config = dict(
    n_layer=12,
    d_model=192,
    n_head=3,
    n_kv_head=3,
    head_dim=64,
    d_mlp=768,
    vocab_size=2048,
    activation='tanh_gelu',
    norm='layernorm',
    norm_place='pre',
    norm_eps=1e-05,
    positions='learned',
    qk_norm=False,
    attn_scale=0.125,
    bias='all',
    tie_embeddings=True,
    parallel_block=False,
    init='normal',
    init_std_qkv=0.0224,
    init_std_o=0.00456,
    init_std_up=0.0224,
    init_std_down=0.00456,
    optimizer='soap_variant',
    lr=0.00331,
    beta1=0.95,
    beta2=0.98,
    weight_decay=0.097,
    lr_head=0.00657,
    warmup_steps=200,
    schedule='wsd',
    decay_fraction=0.691,
    decay_shape='linear',
    final_lr_fraction=0.1,
    batch_tokens=32768,
    seq_len=512,
    doc_mask=True,
    train_tokens=156000000,
    steps=4761,
    dataset='wikipedia_en',
)
Each number is 500 + 25 x the weight over its row's rms, rounded and kept within 0 to 999. Layers, rows and columns count from 0. Numbers have three digits each. The size before them is the row's rms in percent of the matrix's.

# up: layer 9 MLP up, 768x192, rms 0.119, rows 460-528, columns 0-95
# down: layer 9 MLP down (transposed), 768x192, rms 0.124, rows 460-528, columns 0-95
up460 106:501498502500545494482539493462512474474464510528540460528501463496555498499531448544457495476507499501465505478515474513532471540548509494487496483501500502505500469493495508472514521488489423483501498527572493497515503470496561533488473496487479473526527511506538491503513510500508525495
down460 113:477513512495468494479526489494536491497494487511498471538491477486504535543472453424482536480474477465547514514473515512482547524515541490533528485536496493550524512499509508519510476478514526477498478507478523498500534495525501510518491462502515506478515543509451485524538502496502534513
up461 088:493499524471521466516475486565486484494473476526494523536481495484500539531541539462463446543459511493495514481512496429480493508507505512481473500501515521451488540503461464526507515503519518506496540475525498519492510511511471509501493516525517522477439479475500502515519498494479527519
down461 090:465519501498502527527531478482469468513519502503500478487493518459506487486533479480547512501472499473517503555489483478499495499504503506480509524467483564479506507506506486506495469531517513545519493528491544527560484504495478517469485502473473505524501511469494500455490496475470510473
up462 106:481527519504497461485497507518478507495493500493506551472500523514512524513485511536464509481516497505495428468485472440484515470530512500491508495503529510500484483459481482476458511495498489499505519491486462491581525474504514515505519509462501511503524506531505473479492474494459544460
down462 109:532543468507473505483523502541478512514466513465504512470522546485493487503485482505434510540498476493490535491506475539504492515513480507529497500522544493509466496534513486510525508466544482514529457485466540506513492450478458488533515462504507481539503494501495546490505503532549538495
up463 105:450473475533512485523512537472486482486475469478495530489489516505531500491492438499509489501511510528510499484464478488499480507513524522520546481481479503501476467535511487503518523502522506460461500515543469543511521499512558459451496450488494558502505526475542501518515485499531465498
down463 100:525490498467509514517441507455486527511465506490524492471525475482546456463454513530454499556554496492510495571495499500503507496497499521475494478512494518440502514478516520470507492536492500513498491492501505495515521519506481504513532508508487482522525515523468530507469488495487525497
up464 101:478457503453462522508555475488494466498520507518542505506510488531527500500535473515472496503507470477462521503486460565511521497491437489449519523447477513438524539461534520520469535510481486505512522506488510484500494538504511468511479535528466500482523487472512520477463476500506453501
down464 102:452506494571496521494493502551544477505484524529514465524536497497471522517461497496484485459465553487498505498543508450516535524539499528472542521540488496522528521481488500499509457534502487529496525473524481486489528503520524468487486511527512506503495570512420497428533498519506489531
up465 101:518507468475517512494531492501489563459555527518496517483480487512496484501493501443555490518499537478471519509504480519537493460468467506491476522479483522500503476488492525500521474477535490461456488540480458498503514511505523453488477509521551508473548544525554524489475508515464539498
down465 103:517478485477511485492503515488518512502527528486504507472486516525477503546492517524485527487505500478460524498443521502532519479541524437512538485477491497506534432435526508499472476447517509496489495503458516488446497515495486518527499518508428493479528508502490533508450515491502506444
up466 111:477512458500522507528481523514508504506563487514457496526489497527529516493512504515421477530506470485469507502513468513479505499509505476517523474475480528475418501481462473499523485458503495502528522499540560488467478472497517478497522539446514485532489479452479508524506474520533474505
down466 105:499548463505521535495476510471528558529537493488524484509489506468504517509478510486445503536519493483457464463503533499500549496509504492502486518505485473484484477484455534530526470453470507491512513482523526497545501499474498510508489517484524481511508515509474523526475482504522471490
up467 096:535492469500491465471493513504520509512473487523504474455479523495528509492489551486545495509479486506501468493474481530502446478499502474464509508494530489521509456501456506496511497534496518482482507518499469496512463498531517444528480500485530490496492503527513479540503504502495473488
down467 103:481486529502473512480497516490516477538494536501500493469555543487466518528535500483488520529520493557491504503521512478534476494473503469560548501506538517518477503558508490492494490523467530488485477494503505459566478521516477525536505493509467530494489505503504537488471464478468502485
up468 107:505481498468461509509561475493440544455525499479492519498513532485499479487542517542490529492522533512491508527490481463513500522468498482496501526468534473490480485485507488498493513498502484527482532485511509489521494492507470460524495481484490516533520491491501522466505495513482490475
down468 105:513495469489484493495495481477498482510476491504493468496495476501514524498497479439517535523478559545489515469475480454516534527513488523537509537511495491544508495499489523522452489488515495496498516509499505491501528509521502521469501479492522491450482453485514487488532526528531541428
up469 110:481485499488486530468491557490507489501519482506507519513493513529493568511512487472468501505509537550496483503540539503471497524537497501535505522513465513480480493502469510522504490522505475472493538536526490489457506522530523531512510518501472519529505513483512472528507510509483469469
down469 104:421514459570475504435491512515548454504529494488505469499483488507534498551502520490479523445493517494528472516497504519496520533457543487479535521503457488523493455465507462517474497516488486467503504467532501496454504486539502506490489548467530505490480498462513495531498496500494514518
up470 099:531547461511523480499475546475490525534481487533461530519560479501461481498476446512482494509471507506513500486513493500501510515517467484470480539527465520469522556482510497456530504455489504543510472509459478510459540473505513469518461448522527478528507512526512497458492490559505536448
down470 100:509467529478482458501484503541526494471506498516496519454510512522498521476475528530483522507492552475497491510483520525492522505484557520514510509542493481509480459516493477532476504495472468512489477519518460482539506531464520530506508490467513504541494433490476499542532567531497469483
up471 102:526438506478492493492500515486500515520474531462508505523472472518479489499485487530495460506489501460490499477513470512503477558520472477528536466459469507494520508539480525549469513513523499517461481523508477489497512506531489478488495525483480492506524532505531520545429484538529495501
down471 101:543500512486518470534487519473529501480548493490556559488515499496464479548478504513506515521492520471519523507477492491517499526432468521513486518482465494434530487480524479489484503522522494539483508490519502497508528523468527479494524524538493532508484495498468508474546512501466482545
up472 095:498519511511529495532470470461513465501519478532495514518455521491484524489503489522509499515481516495473491496515530498495532499519490500507509519508539499513454496473464450513513450493534491499471516498526488499480527466525510568480509476450467494477486493500477483501489527461441485492
down472 093:511507493516543501492520511482565473483477497497530522516489477512492456480490480495516487543490521526522477496471496566557501447472482518470537463543471469524514488552501490490508469488450489512488498484480472500466518509521519526487524498518502508487520468503491468484531511560532497499
up473 100:508487509501561480519484521461492519480556472501521506546547516512439506568522498451477515463559523474539501473483487493494481520496492496474490513487505465541518491460497511491495507493497528478468447482492526489504513531486478466514509499510464495455487507467485469519504496502506498485
down473 095:519529507477461472494466506507476500449465525470485489523459518478498499487535444474461560472518525498463499505517502507510450448506512480489501486474515511466498497486480517485502478510440498522495509580505480473543542504503481496561530482502489521544514545451506526518476532447512476454
up474 105:496527535486498488482524519457528506523480480547480538532511490518478524502497525555510496490520445486483511492509498488470496487468492472489531545503534509475500505515511552492538521507446494551454480525534490500490468545476532488456448482477510479495519509487491476504499466516498570463
down474 110:484488510501498536472488499440530489502522496487542498504498457527512498494543474499520537517482479518516496447497495490476496484502516470485539561518470502537500491497535505517507487503493511540521471556460505487472496467527561488506487510491455497545539527470496494524532518511509486489
up475 107:486496511491518540521484516474467511499513563516511482471531524495479522512516443468486497508514460490501506502496557524515514458493469501503469501545466449494523493496492466508506472520473485533433525507480521462480487496501470555507490495528489489504557496480532497496499466472460511506
down475 112:460484538513523521490505477486510499528524461513484508473491522494476471561505496507493494478513479515514478544472510511506477453491537489473480511515515469499510533500516475526568562491462516486508481458465495450478542494480490485495490480537505490525519477508501522449530491508486509486
up476 100:542532500484525524535479497469481538489533468526504505508484535458503506506484475505504526483480522466488480491507529470507484496458482483503506535481497537480543485540476510476490488525464537500476511493461510490467506524497527468515503479519516517489550503529489504465484463491503496510
down476 099:457469506478479502524505484500520536478543522475499539471508534517491481568515514498479511535533512527504537465525464491540496545515557525481451466525501547497528492497488493477529495512480490509516528508480531529488479510456531507511549505464506527522495489513497514540514460495527485489
up477 094:488482541528518488572486540489501514537483498499512476471535521499512518507524456553485524536529480499485497502521515454489492479526512438523492500472495467481498491492454484503466514528447508474488490504516495471446461512506506499510504467461547479535484456516519517467499490474458511536
down477 088:513531496522456502499534510447489504492524453499509525474473533482471493483519506510520425500534477478486525517483518545530507574542545503515547469504483533492479562513513513450480453493515494517535502528488464510507486492521524522523490481494452503527540496535497466554492485455482481483
up478 098:514505503465470528472537450495466456491488490473503495505528514517511532557476504501476520508534515519460536468485478466536505531496463504530479486482481523472498460530476491497480501475516491461556454529566527485449522544504503470510514502604511534497482506486480493502502520541524507506
down478 104:529487469445472480467505508510512472493517500516505532514534517470516501497479480482489502488522513556479499536511545502499513440508449491505535461484504486504536496533505509510524532543494498454493449495489534496498507469489522490521524507517491476480479510511529506518532553522474540483
up479 107:505467515482531476486471454482517513473554526481495524469510537466491532468497506514561517539501501509525487488459478538466480455446479514471481519498468508487512503508491504529450526500508512488498517507519502529547491480488509477479463527506521510518489480483495552510529519505486511482
down479 102:496462499495511501528493537492525530518491487481528506497514485484499572531521474504481533502533493525480508544546507442450481449499496480524496513512479500481508523509501541516509505503481513482516478463503475523469522490455531484430529473525526507525528549528507469523489502517490491505
up480 092:485533490496514490480482533495461497514534492475470534515548508510504553507527505487484493518500525558506453477487555544516499521460517516531540485475534508486485475460499498504463516486541472525525486467463515481517461494456472528520471492550478540482452514509542475536469461493491471493
down480 095:543467489524523468492528502481476490476521447522462504451482510521497505474486523524553512532511508520528528482476524527519494513467533483480443499523509484487528506519489491473525490521494499513472499521474523520490494486538523490486513512530516488463453467485514541522510473510510498497
up481 093:523459552490462481518510484526504487498511489484488518476546521517522517517493493514491525481464500490524520508531475465496474506539539512500468499500524507456497542444536546511472491482490436543482511509461506503460512528520500472512490470502510509499455509516499533543487502522521461495
down481 095:495519526487499523505520546520505488505530515499501496501481489473524511533507488513496435506531518508475498539489491470519501489478490504513510524524488507536504472500471501482502537497522508458524456479515500494495538514461524440485465508524522500481457541537495530450514483525497512542
up482 105:498495504500495497497568496514516507513507479507548473535544503486521502524454493519458418474468506479503501478474496496514483502513515504491507513465489459550518521509509551534485495483504468506487480493530529488495494495485508541496466493465523498503488511492507509504497477470468481484
down482 102:496450514474483475484544501493530484494516513482490473441550499498503484504503488523532477483507502510443498480504485499516430500520503535521534488482488479510466484482485512483472505497518502479514508494517579485435515524481510520499497472501482505472518480512519497474460491484495514489
up483 102:471513480526472534479469551473505502511500524516494486497488550520503508468489481517507497456472570473519487528507469468532512503529483523520477510493496462447525461489488526514478490499513502471519514493455472517519466522535509512481506518509512488457512481544532480502514520544519515539
down483 103:509472521508558508516474539480450507477525520476506504555485491479514524519536518470503475502481496495547475449471514462522488487504483518511531496496467485482512493535533521498487480491501484526525490496499473496523497489489477507470478462513453505504466514473493476540508471518568534500
up484 096:516529492434496496475500528497486511460502524494537508511512475455461489463476579488498487512456476497495473478519491541490524467516450521498471523469531533507543499491542513502528478475514510509498533503513507507485490483518496527490464485474518496517593487480512491544516483474501500463
down484 097:517490522538559518564492514491483495521483472503460485522491525516541487512516532497545503461479517558517525486513515485477515494457506516503493520490487488509498496541490490480467501513540502495487511444526515488484497533520487479498533544500535475564464510514508530500514488486496473510
up485 091:537514474522521513495511541469464485512477494464528510539486484518494496537479496490463514498546551485476528518495466557520502520496460496501457512516520558500507481496498482512500509524540545479497508504539495489524517514482422440504503486455523512513515484526495516522502481496489494553
down485 100:488515529562462494521524493529545548498503492506473531511482484504476474501472491487506544479490498492507498495496533466503553510502463496472490502451470490451471481547502493501470467528455510509517445472536486488524503538511517490432498511492493479510529483489497530496498506483469494510
up486 098:505500486468526559464520530487526487464491516508484479472480499464511508455507479466524504454497448470459529518503483513531474530512489498528523541475484510522492485503513523478471496521505520503446477491513533501498544472487474509515513487467505478552525524506503494477470533521486524463
down486 095:494441552501529489481502513502512509525564543511519471505492489479443550483451520536483541503499464526520482524501491488469529505499530575476489521505485454496472509475504480509473502509482509513499519492489502545532535508549504505472494518540513489500460535489516523510505517477498490494
up487 096:508483523472472486523515493491512499438533481422477519500551497527452528477489449519493504492484516475505479467473528509496492561535496472440504487511524481468502497534520442520493505499538509464474459525552534500499504455521538478538525530502511541484489486496493503480452501525509463509
down487 098:516495494514504451459539512534510471534524479473521493532524462465519500575494475504506512490483462515511501478514493480463525488504508509478520529509492503543510465474483470495489475509525495478482512520486488512541492510487501466482518499522482522487490549499513466528516481540529524524
up488 094:499497497535517477501516554435541508523511562524509538477481471524523485506543489502485502506484541512487488484500495515455478499491542547516506492482449503480515497451488517492502533521519455477477468507500531492484452446524522479491488540515481519495507502492499474470481534484503539489
down488 094:501477462497489536488500476561518524512491481520526489542523509494476505536471509537485497500509481531482504516497500470480507526512520520506524487521548524515548468519481504476494517452464499461528488476514512525486530540520517521469503541517508519487510502480501512477494522478509512517
up489 107:524520471489463485521469481510525478490480487557519537497515504548523463537479470530492501492512490487490479518509474518489492468471486458464461489501511483437509516480501509542504518472523473526487504535497556502532483551483495506493466522501519523508495523508513528502534473507507508507
down489 111:496476476490515522510476484488506513468535476444505491516513501503510487458525494491534496536473527529488519469511505565519554494482499458479488538485484493485470467529497528525498526484479499509500474471525497532506501471481491458500500487480450487515489540480457522521539508515500508482
up490 097:476514514529528458476471481531498547506551555533479494529528469495459517452518492551507468504489493484488500508464479497500518485494531543541546528466510464460515503559509485475483495498504535520497513466483514469523514527488528519506520493524497543487530511481514481473500509512542472495
down490 104:490504517465486553475497521480486476502460501477478475482530532469483543522568498515505494487515565518499503483468449539530512442508534514555485552537554524487489500467522522530513486482547528477457502481508461479523491486465558500483518536517518477484477495474525462526508529496483510487
up491 105:486485467498475506495479495475473507474475530501493472495467479490466475532468525500524517506531495559550456459528467500487486466458463491482500485484492513507477526448491504498481518485490492487506490556532514522477565531524518471548487468529490556520499519502551501446457535498514509511
down491 094:512492483502490542537504539485478504462492488531459482467536541515522526526516516489503454486487507520476469504509490517484506519536522517508504474500478485520499508479501518480521477470558492493496479492506549504502467523497441475514551458473483524475490544501533457524488477478461522518
up492 102:545508495561480520483516487491532525478491472521518482531487515500549494534513499499549564481481501468535450494494489483467488479492525546490490521488483470452508508483490505487498473506508491501501527514530515478526528505492482529492475524499501530453499482505522505467482477473472506473
down492 107:493539465477530494564487517500535499506566537431460501500521482515454491490482503508467475519484489495483481510488507509487482457512534523523510454488517517535488511501479472508517502466534496507497551500485511486507549509521487532510521500504479494453479505449508509530497469501476485565
up493 091:524500483484512491496495509559501527512485460529449484538477480489505510504514488510499536478495526471468487546460527518527526547515506484517482505462500515509493520517519510510496468566513504505504472515548528500510477476462458479461516502503506558554469496482487489513483559523517496491
down493 096:475488515514498519499499503508497506472528516536501529493510481540484485509463480483497461490446483459482473517497467482489506506501502496498474500459489470468554478495509485531488501521457449517487468464480487470519500497483548510509513570499531476501505530487492494416487500474480540492
up494 093:522468471485478474519504483496490454486490473478495481527485497557461476530517470454538505507534529497521513508478471509551504563469511492437508515467547490479462538526502486505483484456475447518531518513524559553496496524511452493477514472471483511473469467488476474518496507497480517531
down494 091:531509533503511449477451520473473526465514516481540471489507502499500565455506525498508530502509482515542454533500537495500525489508548487510510474505529525545527464485468511540494510497520521505497522514481491486476511507553511492517537521477487498535499527487477524477478462445482489505
up495 102:508468530496466520477504558526499519530476473505517536492477515488517502530483477529476490502528481474524515459511509523473520505481509518466506495510474483517547426472492526532505525504534484508459485516515483496466516514459545499496527490454491482489526434522457476506505496512431489524
down495 090:515479479508474483490503492541537524503471511506492455507488520493500529472516473516488496498504496505487526526523537504542495490483554445507515484461527451506475488501485485523552520504490485490507528478487548532471521482514526481496536529463468484530507514482484516435482495478476558517
up496 100:506495503488466488497553499457498465520488498501526457485482490476477543505499497467535472492506492508529465486473487454436498522474505502547535521556503523515472517512512484544518459528482485530486517533568456520484525531479522461490498477524525498507496472532521459513467537506540516490
down496 102:490477503569523512493494519503485470441479539530479477561519513519500536530494479517471520508485501512422516513537521537509502503484554490497499481481472487504464516478529482473507484470490501517488502478435520531483526451479508437459498519510460531488512556489492482495500493506494521493
up497 094:493541487478525478491484476506501526543491489501544475528447486511524516522516494505505453496525541492496529498501503456475493496525471472577511485530506508505476474472485531531458465526515455509490549499504504535519483501531499491490494484509499479509495526492483473507566525470549465503
down497 100:530488512514468499456511501500479510516523462527501452487521509509504520489537499476571479539471467463449488478485495507533487525490459508515520469493522508516517491490521516504507538540522470516484481544475490485481503470470502532525498476528474546488503469491457540475461488500493500490
up498 095:509485524473452476532502541518528531515495449501513453470481493476511563536545536465522483540509489514463523518510568460488489494524493479485481496491521455496500504497514481522488499494502518481538485501490492436487490501517480508482534517458515470526482450501485505487476542487520520498
down498 098:473518476559524550493460479523513561485472480501511516501475518530491525479486466495486514495489496482535497502509491509494507538510524517458497494519514465493523509436497488500490500485490479484500509510501518529572440509481507453521497496485515510485505495513547517524492493496511515493
up499 101:476536519459488471541492475484511520495468517496510504432515514552478471510472499538513478480469505527449483472468500469524452558483495514524482527528526466508476531539517530542503523474486458490506489468524488499538510522513499521490489480473543518455509517475497459529511522501491521549
down499 110:451480463535538490468500520498514472515479489478506488548489510461512521518505532522482524470495493518509492503529534559490541489482485478456497498504489531494513504467464490499496502513498452577534456479467509493490500519507499506546466473526512511509493536521496530512490476524575483474
up500 093:523514484495564466541551494497466470466505486493485510507525493494502518490479493505511459518490555552523529500483518495498525519560480500556472497478500523478517515491515503492488468505495547499494514495511498467406456507505477472499444486486458503458487488501505465505496520513484531500
down500 085:498523533544497520515492500542472468531547472480488477534514492502471514509536482486491502496501493488480522480446486513489492505498487474453502502483449515461552519508490494460479499489472494459506457473454509505426521485485470522502550497517532532524494493523486519504449513487485501533
up501 104:497554574498468497475452468511477509583527450487478480514490528489533550493537527523495510539522487442510517503528499502486505507496520456483497538551481525463501490520489501524490472547521513486467486495473505472504541460521519486512508504504526511480518471493511503479478500500481511449
down501 110:541451513530492515530479514500502550508476477525519503466519464449473497482509502519474521438508492519485518505539495519510482506488564517475496552505496496534517518496506525530476516460499463475466459512483491493482491478485526497501523552511563508519517508500512502502528519486449504464
up502 104:495493516479471498530500518483483532483494485510522495511500502480470533483509520497460512495513533505484480499509477498491476488489460512458490509536500524533518516538527472499517507499485516535458480499510493483547503491481530535544513489493545445490502501527503504482471531473417510496
down502 106:504492529485521487500515467465515457539504520531483486481483521527501515427486482490517490482492514471538451534571518506494566497463494516501501455486529520531485505507476469491496508524476502498466490484508486484554480507484540503531515513487515506472482464491477514498544513491458460526
up503 099:541477455491519498523500509468503497507527470526539527523476494516530510497475529517493561479479523495489501508475487458511512492524481489516497522476511479501487499522505496501525492479505476574488530476495493482509476504522463537523505525507500497510447500531501497511488460512491509490
down503 102:478518470508477506500531528484502504483542468464507508499455526512498476499538491503519474463491456484500501493471455529477528500480523507472564529483519514507526513532523535515498499507541499521486502498502533501472522538503481498424484488469513456487515480489488533528495493510539496525
up504 092:534522491462469472510492502491504493477522543477481449512513549475530530483507480501504518495535492543532449518472503491461480542525495518533507488549539478476489465545479497518460492463508532539481482475520502538473512495572449484554500517483484504498455508494509486497479490482513486501
down504 090:489496498563505466472487501538513528492504524494508520484502485537469516506501490459490456469482483450524539517488525547529444500482482486509542500486424521495528558513494481462546480466540505507490521477479494484470485464504538492494501487527476487477467478486476544528473462538458515528
up505 094:547539471449527515531551497536480478528499462476506547498503452516556550469521494508472473470532520532486509516510441496528551513489505457516528552489496493489505468483487503443489513478532510488556469510477491520493487502509505483478493513500532505492510534501502474505493487505483500499
down505 090:492486499478508459516524526515480531536502490477522502517507495474498483538518484512482531463518497484485494513499482472476525509515515511537489509507505519506500512555503576548483509457486493491518502518494554517487530530476491499488575469491474452437490463494499515496488533457501485502
up506 113:538500490473490490484493504467483511488548497471504555503537493510497497465528548511480534525515506510469492508509563487501510516513478477520488503479524478495505497483476503496483478508533479514521523580525503513490508517501505520477547497517495524515462529477487508491522513478503490485
down506 111:533502513479459455498495523491512553472497529485492538485517469519463505486510529505484508529483468510511536493511540545527476515507532497467504528521503461477479521523493488488526490516520484516494491442428522467466522515518494524520523474483529491531477510523492483527533472514534457541
up507 094:533486478528536479533478522514506519475500459538473498562515446485471485521462524558464472502509485511471489500510515509488520473526472540500515487548507530489451480483470516494503507462495497480487470498475471509503466505480440485487451470435538484494530494523497506552487545537508527503
down507 107:475484486523504490481518474531523522541476460477470519511486518506550478507509473545539500467507484520456464531520480505454502537483478494513488510490493510494493466513519510512458484481470471509508513536506508520495511515508535464478504523492525523477533550502485527503493503495527481513
up508 109:490468492551498503516541533465472515495484466510499515464466468474513492478494542525518452520505509480494513467508520510537530513457541504506475495480550514493483509470544500562491492550509496507482462497502502507496486462485521505509445524493514499505465501482498482520518504540466478512
down508 107:513496487498511497458537531480536509524488533483524461502516481548468488486438496519510477486490531487465480498493485503516527508454514460482501529475525515507529497464506532468534461536527463495527521519491503506508552465483511507549501478544516503497501498468479455512512518501510528498
up509 088:498512527464491501495502508497497484533517494480498491506517513487451502460491486465463495510512534504486461507451479507474483499527509483501525493503493491534512513458491493502510516475506488486540549496511486505475528506530474517503527492458534556521484488506478462480573443486456505501
down509 091:512473456527493492463464508520488515433464463486455488483536516506496498473525564507513490499478482532525490455452498502524518460574466502463486498501512493496490533486539495502472507516472495529503506505504467463482437519506462505493457489501499491460490513506501491529490498487560534488
up510 110:448501473472521550475511481513508555502493484484460450494517536512466525513480479484537475484526487513476521481492544497472486505466548514492520500465500481492475546490541509504504491520499467538485497545530522448457485534544510523469468525479485508497507515529469523453518539523479437516
down510 105:528466470501506507487492521492487490511447499514515490485501468528485487495498465521507501514516577482501540538464498502458511523489496544509535505491484490484491522542486518512512456473503477508480493493505480495561440516501435492521503514464512494474457494501468461497512517503489484514
up511 101:480477475487524439527498489502501498519469508508507463550530523510507464499467513498485549542525523480458509503491544508496495451496545545528487514540459522480499456504464449553482532517525526427485459495500495478482486501503454499525498482517523537492471510512470503488501516489492498519
down511 097:569490475500468535457484463546481493507498474510555516520489514496483515497500488482505483527480519492514510439477441534507532507482492477487505488509460471505482520491510547521521539487521475528492482531488473506495486519526517498501481493453486498485502485503523490505530460486500485467
up512 087:469536476541536513494493528516502488529505480549535537481504484495528511550505498478511453496497484515485441532504506456478534484470523470485534518520499491505526484473496481495509464531488522499499524516503506457535511493508507513464489508493522498433480501506512528479448502498443483495
down512 085:485504491484538542504528531501489510459538496482565500451480499513530472533531480506497499438518535489524512477507480538544513555530467479527485511518489530482513532487501475495469500499520518492515516481476463512472500527514507487506480491502493477540514499481452521512460493513468469527
up513 117:475554492499514495532456472512528547459516508488508501484504522515500501513487504487497489508512521534491484444506487530539523455507558486482498475495474478491505508452509508487524499513470499519516506517516459482504498478531502493493538496502494498461513523477518521543515534491498521454
down513 100:487499495511459517519509549464501501519494509489547543463446488557517467496490483500516549493504510507475462456505533503470510461515515542518518520444507527476509508521499505469529507471525519489502511509485544449492534529486521502516505491502473514481483507515465482500477468514511477498
up514 100:470480484470531491500481503529504535546502487496518511493552494500518512514485539455522514502531536549520469486517513502472495508459492491508489506545488544448529497465478497480519501493491480486500489497488523480522527543513486496461493515540541523520494477494471483477497476527495536496
down514 103:514528481448489534503538517466508480513538480529516524498527519496478508471524447520520469502505517468459535570517472486497508491514570520509527477474496521549507489471498465477509489480539482490509521513499501499523535520504491521480530531532503510501475487503485502486483485517498462476
up515 111:495540505484467476498537474512512502465522550502515507449490486477553510527478546511495515483487508483510511474514528475526471487552502492487505528539522527530453516471488497523497491465526525521473473516478528508485508510518449560470476500471503548473471536489490492493517499507484479498
down515 100:491494505524493509499530462507536487497583472507484491485489537452479499469537528479503520503472499510512496502506521500503490538500509483476472530522504453529489523535481508455476522479512528468528509471504493489501498508566468516509500507443485521462505487524479497518499515509459520465
up516 096:449495482507474511522514532537525483520486481501475483519500502510521510511503516502478508517509453472568463451499525450509462462500533518529517485516517524501524486475502531493466487509432503503523528507496507480551467475504486514510470503481475542530477501494510471490513524458547497484
down516 099:531522491539514508533500506481546551467489519520523502478514511492462486488527503529438516495502512503528513545492526514463539526473469461493521497524464466482530514483459462489530497475457461467493519485479492506485528489499489533502529491474490515539522489526470508472542509566459497474
up517 092:500509497496540490498491506473536471558489471520506512531485499516490461480445473485502488514503474495486527500512491457508517510526467470515522515523489566499492505535517498506535485582485530518525506469505493517477499530504460480520499468515492475552500492527542490491555542519453501460
down517 079:513492511483515519485449486504512506492478547504485492458490495481500491478499546485485457502499508508485521499497490487485477511494528540469507470476541493483493497521467502487472502482512484499475491518486463490450507512473514454511500486478497470468494491496480482488501496501529479455
up518 091:502510516497490493468540541490491535474540465491513529469492526475490506479491523508516527492516495528486494519529509481558506513493517524500523463538442491516500545476499490458565506470479513518498548545549497485510500524495502512490543521534497497483480531495488495478486503490540523510
down518 100:498493518498466497561515522529513500517493472503512506463502546503475495475504538498522540518500466509456482533526469536513512492479539467484503502504501504490491495485546520502490500533516516495498496519516527478541528546495475491500554527520517482482513539527462517517463525507493487488
up519 100:514502511522558504539457504495523474519466507535522547515540511499530512463479483551512489495522531543496474489547459510455496557453508508520497470529462489506502516453474473488474562518527454519519475494493496526519531495493515534519496546486504561489482490472476512511517440508493530478
down519 096:496495491486526481447506482541533482493535546466508540494533501473462461530504493478519495478500515507516527528499519502498524489499489515460508472474526494464491503487543541501493529520488524501501488528475483497540524513536539465513487557492530490529504496480487524496508470527502485455
up520 101:485490489490507504518528551512486517480518517525502484520536494503493454476519489480527542501441514433446486460507478514471443509474488496501524520489493543488511487468479470502515535477450470534514518511499471532495511521471518480544553505483520492484495433519509501529525494541502468514
down520 100:514446482534479510491459547497514532544504517538496490474478500491536498503484512530445480491482520524490514525499476507497507500561514544504494508517459502500516478530498529478548532531506531489491520487489516451534519473524528506466459473499480490467474510495543475513491540531496510486
up521 103:540508488517485472462515506500428508520516548498521481491476534534525490487506485471487491492535527522485527459495505574502480523491518507487507476483494472532511506499444480541524503476506464535461506495550465502494485571506461486547523499501500494507539507498473505492467517477491500509
down521 096:462484498502507463508492493505479508524495511501487482482473487489500483536481489484461552513527438426485514499534519466523494481555479504473443579499558486513484453526476501508492491489531492471530516483507486468466466537521534480544475504530494546491475503514508502528455471523501473485
up522 092:502536467539513488490489532481469451505506539486519535499494512513504496535491532504486484496540500563477493467497481534503480473522478453513479510486488476555514464501502556542483500509456485488487521509436474543467497498501494485498453455509521496538517529517502514501492482528463491519
down522 100:466495499512501500456465483505495484515499448510468504463511477475494505511473521509518494493516502465516510537537527508514490550494469515472507510502493496528489503506518442522474503485500510541488494511512470525603498501457484478460468482521486553503490448494513488475514524481505526455
up523 099:486471483476517543476511508540493484510511513506522496489478467525488512463531493511515497492513523464469543474487491455508483511528480424482423487478495501496493528515511503491517462515506523500510501503510525492494498499523501497485464521539535500495496508528503466491504499500451462507
down523 107:494503480433475460460505506511478481534538524458528517509498509499491457562555499515529450507501482478498472490506445520464516507535495534497495536465557526496501483442522477494525473513504504488502486482537484486488446539469487462521475470501491518474476487491477471497488493526492493510
up524 102:483511528488514505471492512488468514487502488507489537444517499548501492483506461481506497479501509541500499507474489482499444482526495501518467538494489509531533473479505504506535514505483535458501545514516491508491497483458513506489475425530500483521462485528478479501493456503489510567
down524 126:502487500514511502505494489506505525546485484462503530494508494507535528476516485463535520543490496498496508502460530482469506513486480537490486486502472509521498487537538501543491461483478536500496515476520491475577533471467491493467487470501475483542479471551477533477520484448507480517
up525 097:459442487492469491549503539506526464524515528525504486499479514496490491525496535511504479538437537479460478487504518479483456482499517511484467507454514499512452517517519539535485457480505525474536492514493463496443471522522511507531496504475517475473505531472512457522482542509499474513
down525 095:470472472491533510504474460508497491550520493518571532501500544502465508496457458494504481486483474547485498531480525486490479523513515510516494507499471466484528459458535505508486519513489463510510498522524530532533525500513464508532504450495482498480501537516512479523500458520513540508
up526 114:508490479472472503494461495503498550522499497485510529504495467520485470485502497496479520543511523495460527549486546500506480441451474466493498523454502457486489480488477510538527468528507556461512511495514483526532471480511509515492521516501508470476479578492482568508445522516478506478
down526 112:502493460474449493486474517514495534519491483528476494513445505484537481485489473500457537488451500509468496510474566481471547481477475486459519485507476473488527477497507505503501473513513535488504504498483485487500472502515480523515565542513504490480491512439470528530453468498485481465
up527 100:493521481462529512469486533477481502510514441483513530522499470491528529520473484503492515514481491497514501511520531513477495507522479483505461505444524526475496495478548479537542514505511541512452510473566508508506514470487471526472531476545528498530506510506503508517524519501455533465
down527 099:505489486467495492523502445497520501469478454513498526529517519502495454465491473495482501502528520500506490505546523457517509527509468517536487504446471497455486504469466487475474494468476503495446471494485519525540485510477532481478493479510479489488500489562521547496514456470454501518
up528 097:479517520517493539517499485515468506475486511517491509530528533451495524509502507478490502485507504475494465467517535475524459516495501516548536491480502465485515495504486509477475460463490528497532524509520490486543464487523472527504533500504505532517479500488453498504456511503464520481
down528 092:522552498528490548528453509476523492507502503515521485526521477492517479465465497566543481517489474542482485539472521497547480481524464504519438529522501515497492498433516495495497501471488503494504481476496498567446509478519511502501492500474486513567512500525501489477508483476520514521